Part of a small language model's weights.
Architecture: LayerNorm before each block, learned positions.
Each number is 128 + 24 x the weight over its row's rms, rounded and kept within 0 to 255. Layers, rows and columns count from 0. Numbers have three digits each. The size before them is the row's rms in percent of the matrix's.

# layer 8 MLP up, 2560x640, rms 0.0513, rows 2408-2457, columns 128-191
099:112117103117117114100130164121131128102088119126123148155138093136121148101137128109153095164127106132156126112142151079135157132133149099108109134100113109113140107144149150103119092091157095
098:140109107082152122127143114142126076090119113130143139113093104119141158171148102101100120121119130098108110115145162122120145119163100110094125129147132133136070162133101089152136107133141117
097:166080064121167087149147143132136134114120104120094162142126105142105118125147103126091103128157120134122123118134087106109108156133175143139137153138123145128130120101152098102140140117122152
111:104145114142114058105141147130125110085124108140135139118122117149115082152123088119140150119118119072164123162148170132164157074107145155100110116098155150168151107138118106120118110113097125
100:101102122123122096095164117133104072131120097111139130100151107137111106092141102155121130139099148131112133169138143151137109113140092092140094151116149116146085099103148141118135116146155159
097:106108125147135138148163104135102107166132153105127127137126120098132138126153091095124125133171127078109099148136149117139113140145124121156144143141114126113127157144126099149119116112140090
097:081101135177123152135096103134153133137125106113103149132126105174150099180083114143118130115179091122145150119133164102179152112127090100140125138160133143130138161088159093142119128135128153
090:140113118144141141155157123109122115127104174151149143143160129111153092138122081111131140131133122154117095142076149093135135111127149127102120134163137161097114131132125134163157119148141110
098:124100144129096093104084107077157116095132130156136112137159219148121115121118107100125148142105098149119115096101126129133111121128144101111101129141142097132131111167111174061164127129137135
098:124131180179113117126131117107088117123167124113121132143098138155133082106110121151127140122115158135120167158106128145137168167107119119112116119126093135154132165137113152089111157120123111
094:171116071107091136122116133117129116106139182121212143137121111112102065142182097096141129095126122158094131109122093114106138149143110117112100121137110098122131145178106129155144129128136143
101:136116134138098088133140137145113134154104121121110111129103159127095148158119157112162109113135120164120127101160163123112142168147151143144090152114166144131104162103081116134137133127105129
104:120161106123166134079124088133139097140114165163095139169153094117106124145168152116186151061104101106147158149143120138122127119146119148086138116135079139098149169149118134127161108149101126
089:138141110144134142147138099135133144138101115171114128162095093157134138129115118120119132136098143142123136173139184148134110137104124151126130159112112120150127108148160118131077124124149142
092:152166117179138151120124159183117137126180180117142144142145124103121086107140161117134115137120130116108159129130082131131145144110146101148145116090087132099164102106102082111105136156144140
095:163115172118091115118129129110161115127091091131155112133130136130109109084078114112141139139137125155138124115148100126095138122142119141141151177129125143163103152109159126124141132140149118
098:155141139095106111120159137100139147092131120097089098100130142131084152062166109154102172125104153145096133100170097089141172118146129137100125164156148125112095140117110135137157146108166121
095:094143135114141151156099111121124095102094092127152094128149086112108168135115096114101111143125142172097144087143142120120110136122128137149117124137146097084182097136077130128102164140104147
107:174142135125133148113127132121156133116121111131070175135167144132128118162145130108107153140116133156149152187079138107097115100073138117132131138138147143134152100139166145133172067101116184
110:096110129148121153121157125155084123129143082106136169095132169146120073149155156125122127127071132195108125136118091115060128084106077141131137138136134192133137133117119159123124155142132113
103:119095140130112123081145129105098116134111125158130101143123146114107151141091089114124134119077108130117106160084096119115124083117108163168110157118132132096094138105169121159154144115120195
100:125141115123117118107163140076141131120133106121111103121134091175094108144114156134105118095141110126138130118156129116111144145130136142131137140165133106112139173096138147139139131142118053
097:125138147120132143115147108137075077137139131115113122141111118110169140111149133121102151111133133123164111128150160121123125199194137150162126175118136120135142131130115125118110112126141129
101:145123139153129126125137101120142127135129140142102176121136143179148142130170180125205115146142144143130113106127171137113121099123106142180113152156141156124105166146112137141160119109111109
099:149115092127143168125094149167109140120176132177118094149171107099071169107148167114165143153129106145120119144097151151130125130122153111155144119198097173135128140129117122133146116142137122
099:143153113128170079111107093124157130139139110123080167158109117132138116120110122159117147112125124103108108149087110129112114101140113128138099132130155128144125125091108117118137162147171148
099:135117079122084106137141152144112098074150073126079160149121068185129157117140135155147100111181115143095107152136119119140134107150142100120109107122125109146120118154155100148170149144133141
095:123089064120166149112116169117085126137109109109164127092129149086154148101160086154084106100116109084110097132118106113136084125112116138113169161094180104106165135148141130152106131133164137
099:101113143161101141146138148152134145161122143082152121158102119151137154141123130093133142155203117137166142142123148137118099121100133105152058149132085106121141152146149140086126155116180120
102:078114099098153136072147137158130112105129124109187116130155120147159101174123092128107169098108120137126137149104069124105113146170116141157089166115179122146171144116124107151119126147130118
098:139130128111154112158082156155138145164095149112147143152180109143101152089093092110131125155111141149098165147120117110108141162144172120107114132128092153104161150127112137090135123152095150
095:171136110102127092151154136108096137102176139145111124124158186157121172127133127104130137124145115127112133122133106094187134113085087115127131127121151133129146138157145092117151103172143142
103:086136110104100120131127160145087107148087096152124118117137077160150093103117157160124123083086145134119151124115158114109092167123124106139126097157153125166115119119111134115164172104140130
103:178111112110146140135133098113168137137140100172146123116154126086121079179139117126158155122163122157123100132142142158139092168126128140101137176105119105115143105151151150127108187092103112
094:132148146094142173139123100106129142089112094142173110132144154117158166131119151130146138123138139177113110158111092118151136135124152147114113113106129086131097124115144113142103148134125144
103:133166148126103116146136153117080146150126133144131156106163097109134072138146122079115178140158131088137134102183116116127117092096107134151094115115131150153126101088152156125091076094094100
094:115122091147094139144091124124134112142106104153143098168094113114126166093137089128121145154120129106143158125135147105115102116157084107084101113122141106081137126134112139158103131087130127
101:148124154125094096126139099121104153129148108179131126133128160077120154120124153117115104146110138162126121110155127095143145137141133135093092110165143103114103119158143126169134142180151152
094:110111134135117174173096140156087102124108150114151116111104099110123158127130152101138097074126121153107105114123143104156164149148128144136122166130102150090140111096159111120141160120136119
099:156128123136130164107154152156162120139136152118148089123129144157151136149141126151125130115162071114149152119120117111130149113133137180156126145130131121119122146136135148152145126163138126
096:159100087132131108130120135105096143167135111109107123186139113185105112120149117103130150168134086120135137157137086129147138163098090132122141097149137086105117111141151134148126144097089110
094:132101149139094065109088120141164153102137123160148185119108126111113108131092124145132105087167142114141119136119140084135113111098114093131123115098133097147114105147132119090135164112138143
103:125101078132132135155143135135139076104164139160144144118125100128082120179159090095194163109154161129115143112130076130156140137144142143133137106111118107158149129129164150160138108122176146
096:103139121135123153102113144145094093126122112094127129118139132119158056103129146101108142125131138105091150143123142123119110123112122126144109092146111100125083137126093130115147120162122138
100:145120150101178124151155129095113115124129145114099113116145147081102087124106088091165143121158133145137109133089096136084127174170115124158133112137135115108154123133140101165121124119110159
106:092105148130122082088136104126163137166149088132130060161137058111101112147145101151174121125109096106158130144117109100125136149106100132176103134112122130127138185117143113107081119117159087
104:135119143115124094120116103115117146111145144140139118120162116096141102139136136133095090116138120157084192150171136133160168100142084110136119121087139113148143146153158162134143137084101176
103:120134050106095125088099117123129145134123096181107140093152131122116143124157126138112123113098093104133123132138111123144095087090119128102091118088183135128102117086140150121142163152128115
100:122132105132082152126112120170185133137144090124091171159166124100138076093107094056152150128166147132117145180103135095103109139157118092137131127115061117111111122118136140115176165120147174
095:127139158143136157120093128120127104141132130157165147133143142143127101132137128151097152143130157100158108128144152078106132179124156107108149103156149128121155148085143139134094176117128119
# layer 8 MLP down (transposed), 2560x640, rms 0.0512, rows 2408-2457, columns 128-191
100:168131113146128142110107152133101122118152115147160182084142122114135132150139171142138082126140094159119148104134151136121094146113127151136146138088110169150111091120140135157153108121174150
103:128167167165134130148121150143119138115129116121136136104097118149142124112126133126107147144156166143131139102132091133146124156163164143142130127108142069165132150096109105172094116131136159
098:123122132148099114160128109105123114081122107109100132119181081127137101142111146151141086180102156117093113100102112120133080107150127136124136065129111128145145120081155144130115115155114174
113:101111143142094121149128116148123116105143094136153113115161155166108132112173097108099153169126123126137115140174134132100127133121182121153190102096133098125158127137135111156115154113125141
098:146129149128117112132172125126104133129150128082116125116138109151158136125156133096132069122120087142124106136147135110151140122125184144107146149115103124139112153150189121169113090113185139
096:115119173154131153130123172107110134159128126170099159120131094124144170096126117114128111176089153119129103070136132094135135091111122173137134112118150122099171138161169199096115180121121156
089:117098132109115109144114162117151150181104113163118138120154100186145173104141168169110097105128125156147100138190134147126138132119120125138102143121139130134122107140177103158114119133109124
089:142114111119148121145095103121148147152091144176138129132133159143178110116174140145118166092160093107114093134103092125167145128111138154154169086065091124129147117093095143133117128108110177
102:105109138089182133095128119130162130144118114091121169127107097124124109125131108150118125123120143144108104101142115207134127136140159114078116131138106114183153120140107168075137146127133156
100:156128115082144133119154147134139119145126123127132151133108099154117125114162095179140115126093130138122168131130114143101128112126117122123141095119155137111127165122172148134127096082160166
095:102167114124152125137141131127123091152145150119118117131195120119128140176067111159117149108125105088141130154151127127161154169157149127148156122131121129137100152146116153156145146134144159
099:126148154175147136117112147117080149113061164136129109112120082095144115126151134114143124120097187142141175111146152125115154104123108175125082096154135152144149119127120171107170101118151131
098:138143166170122123109113114101125139134152114148140211116033151113155132111098136105145134136153131132170118138106130122155127131086117150094101133145113163123140135172081118111137099123117147
092:153127148149115124115152113158166114130139131118102118143141124111143118118157071096153105090137093127123151146203155109134175131143143096130103110134119123145118118103135101169106124151144114
101:134114168117158125126142195138149161079109136146151103176107095062120123080124114108154138161106112153139182087183115117140114136157183146139131125138140137140112191151079160111173102120106153
097:160122144130087130145128133115115176131110145143131139114110097102158118154166102159114157112093127124132114135129146134124137120163135130101107127100126152093132131118109124156195158106121061
095:157166092119156129136139107141112119137136124099107152075134128167126099106124187102104103163142121160152139106113149153172142125121081150108149120104100112113164107100111132129136106110161119
108:129137118114128101120135118129153074148078123116137122149114108118116096143094098154106099090144132164145150170147152154110144080121157091150115133096100128129152090106120090086084115114170100
085:087097163142129116082135122173139101099096137127116120126135137143139089105135132157088159157139147126125112107152128144133130166132147125129165119123147157152135111101141112136144128173156126
111:146161138171119147120144080120142121108142099113096104127134118088091116126125159122134152128149114159170180122127088117162153131129154120138157118111139101144119082120142151157121121144094149
097:101074162141152156135143160135153139101070128118117115131116122123117117097139135161120164146106158113120130114140077135090103082124129107069129097126125161163175150139172116157130113147087163
111:126110174161124139112153143151134120127150117108122147116076067141109141139137145104115115106170119115136158136100117120121118150117133162167111104148136095101146130105153138131151126156162100
099:172092185141159157121126113145159143141145064110151142128151117135116129110124118130147142109140120119124123116109144137151150140150117174136113066102128121127178154143092125137121139113105168
092:126134112109133110113101112130125129149154151112123121111173141068135126157148118106141174137115164169150153145155097119127196135126133111154124123085092139118169157113114180156163143167151162
094:107177115105165123152174206160130122110130144145163122143078163114154147120116111138129135142135129082146123132106090104133134130119156130107138164128090115079137146163182151152153155131122117
100:125117110140153123150149141120131126113091137122105098130149133109137183159149151146122125106165170154132151137130179128133141189142123146152155106141117113139115103090147161153113118133117139
101:113118113128139153131088126079128116129092137123137112160143088144109143105104167154104144133072148139127146180138172136148148138111122154116140126088152149161140121103102139092121170160140139
095:093145129143118151156121118120133116140100125096149149139076103113116099162150094156157081122113128099094132091114130164124117071106164089122135160137134070092109148110156113118130081149130163
103:111112173124142180130112119149118142153091162110172148097121103085138127102148144163115095165154156163137135111140106135128152111132130129060131147161112150139140139129160124132121132137132151
107:127135144117143103103105114168150076101133140144139130140077153124150109105144113144118163107123130145132114107115090171076125163118167133118141130093122107130123122101123130100145131138130159
089:113106132148139065147138108125129145140169126095132133127107092121161175177137114164141157137115149163112160144091112108146153128078138148126132172098177155130140141156117130122119108101084122
089:123144116129095144154182136142152163135120127103127094152150147159120101147124117125140161164132135140176102129126135144093138103143134142151116109088131193138147145104114140113167145158138122
099:165113173157133131102148097164118155133147130070093165113161152109174162123117128127119133161117135133102130107129156131110126164127117108114161116114117160124157120144147128123129101072138111
105:125151132130139162118128145136130190134126134156140156079124104098131134123148107146155156139107107137147116100121145154141110113134121112088151132132109139139114171122164119156132170161124119
103:122175152107101090109137150086103178120141083141077126079127083106115136151105125144134107123106187115141124152106141148150131119117133119114139118100150140169137114114139143118146131125138174
111:132117102101107174078118105177154155156180176126105099121138134145142135103160126120081103128145173100136112150110170082157133144136114140088129122133122154151127169108154140148121126129140160
089:139131125078149137141148122105123169131138129131122158114118145160169152103140113119127127109110130097154139108110115078116161134097101176141108122188127107126146210116145144118108133169145156
097:099130091138106142134150145089127097100116095137118111117133113132159175096123143123124109110100171127107150121115104123119136111109136116137178108114086116176134126147125173143113145104125148
094:144106143120140124154158095179106161130180158104167165123158145138153147095139141108139121182125114067149133118136147125124141144099148153114126100128115120130128139117150153120124170152129170
112:162122131135143149151131117170174141113119122115135096173154113168160109103144148106050096145138086118131129108133121123163164141135150104099148145144080132116180174091137160166156101136131130
096:130096137132120155163123154151193112142107141130143109120101119126107105146120173124175102154131129129143134155104108125149116104107119111135142094136093095154179141119087124144131116065121138
099:148102109097117167159127096114129145142127104122091126125143103146148138122119122190125142154167131157122131141149139104146176086135162135110128147115111122147111117095131099119123118141169163
104:144146106138141111141095127090099115152119108103097109134154128115088109119118123143149160163085095133097115132125103089140141117152126121137112086068103165173139130158125075126095146120125136
091:111173172131118072147131092157097183122133102127107169139140143159102105130109132134107101108105113116099157151079109124161163122133143135152085133148154116117131139114121148093111108103118120
099:132148183106096108089184148111135136134174096153096131085138140185118152133096150118135065082100141143062110132072135132180093092129163127133110162119150130093120124142123129111155144124160152
107:164140170119127103157139104137147146072134129076126131136125109115122110129156177153124109123105143138118152136140134128140133096131077105154105143123143174108129119116088140086112146175189131
109:167125162136126116105156106138122118116160117121135119138110135112142165125148086162096127114132135125147125132110080110119140134117171150113128113150083155130131175124155065154140152103106083
093:125124085131119182152120108115120141141100150121147148151126101105146154099105119112126137123143123131134157157124129157150162107127133149176141140122121117076165098145145144095154124163141166
098:118132115132128155109087113148106093143114129130143144118114136120085131128140170144104108152102158128157117133114114137115125120134174133107123087101127175151129092150082135094148155107146097
102:131099127096143130149152138117136097147104099104124082083134117144106120152140159162130083108121147149120147169156186113122115148123167138157133153120128140089117102125112127083121140127147155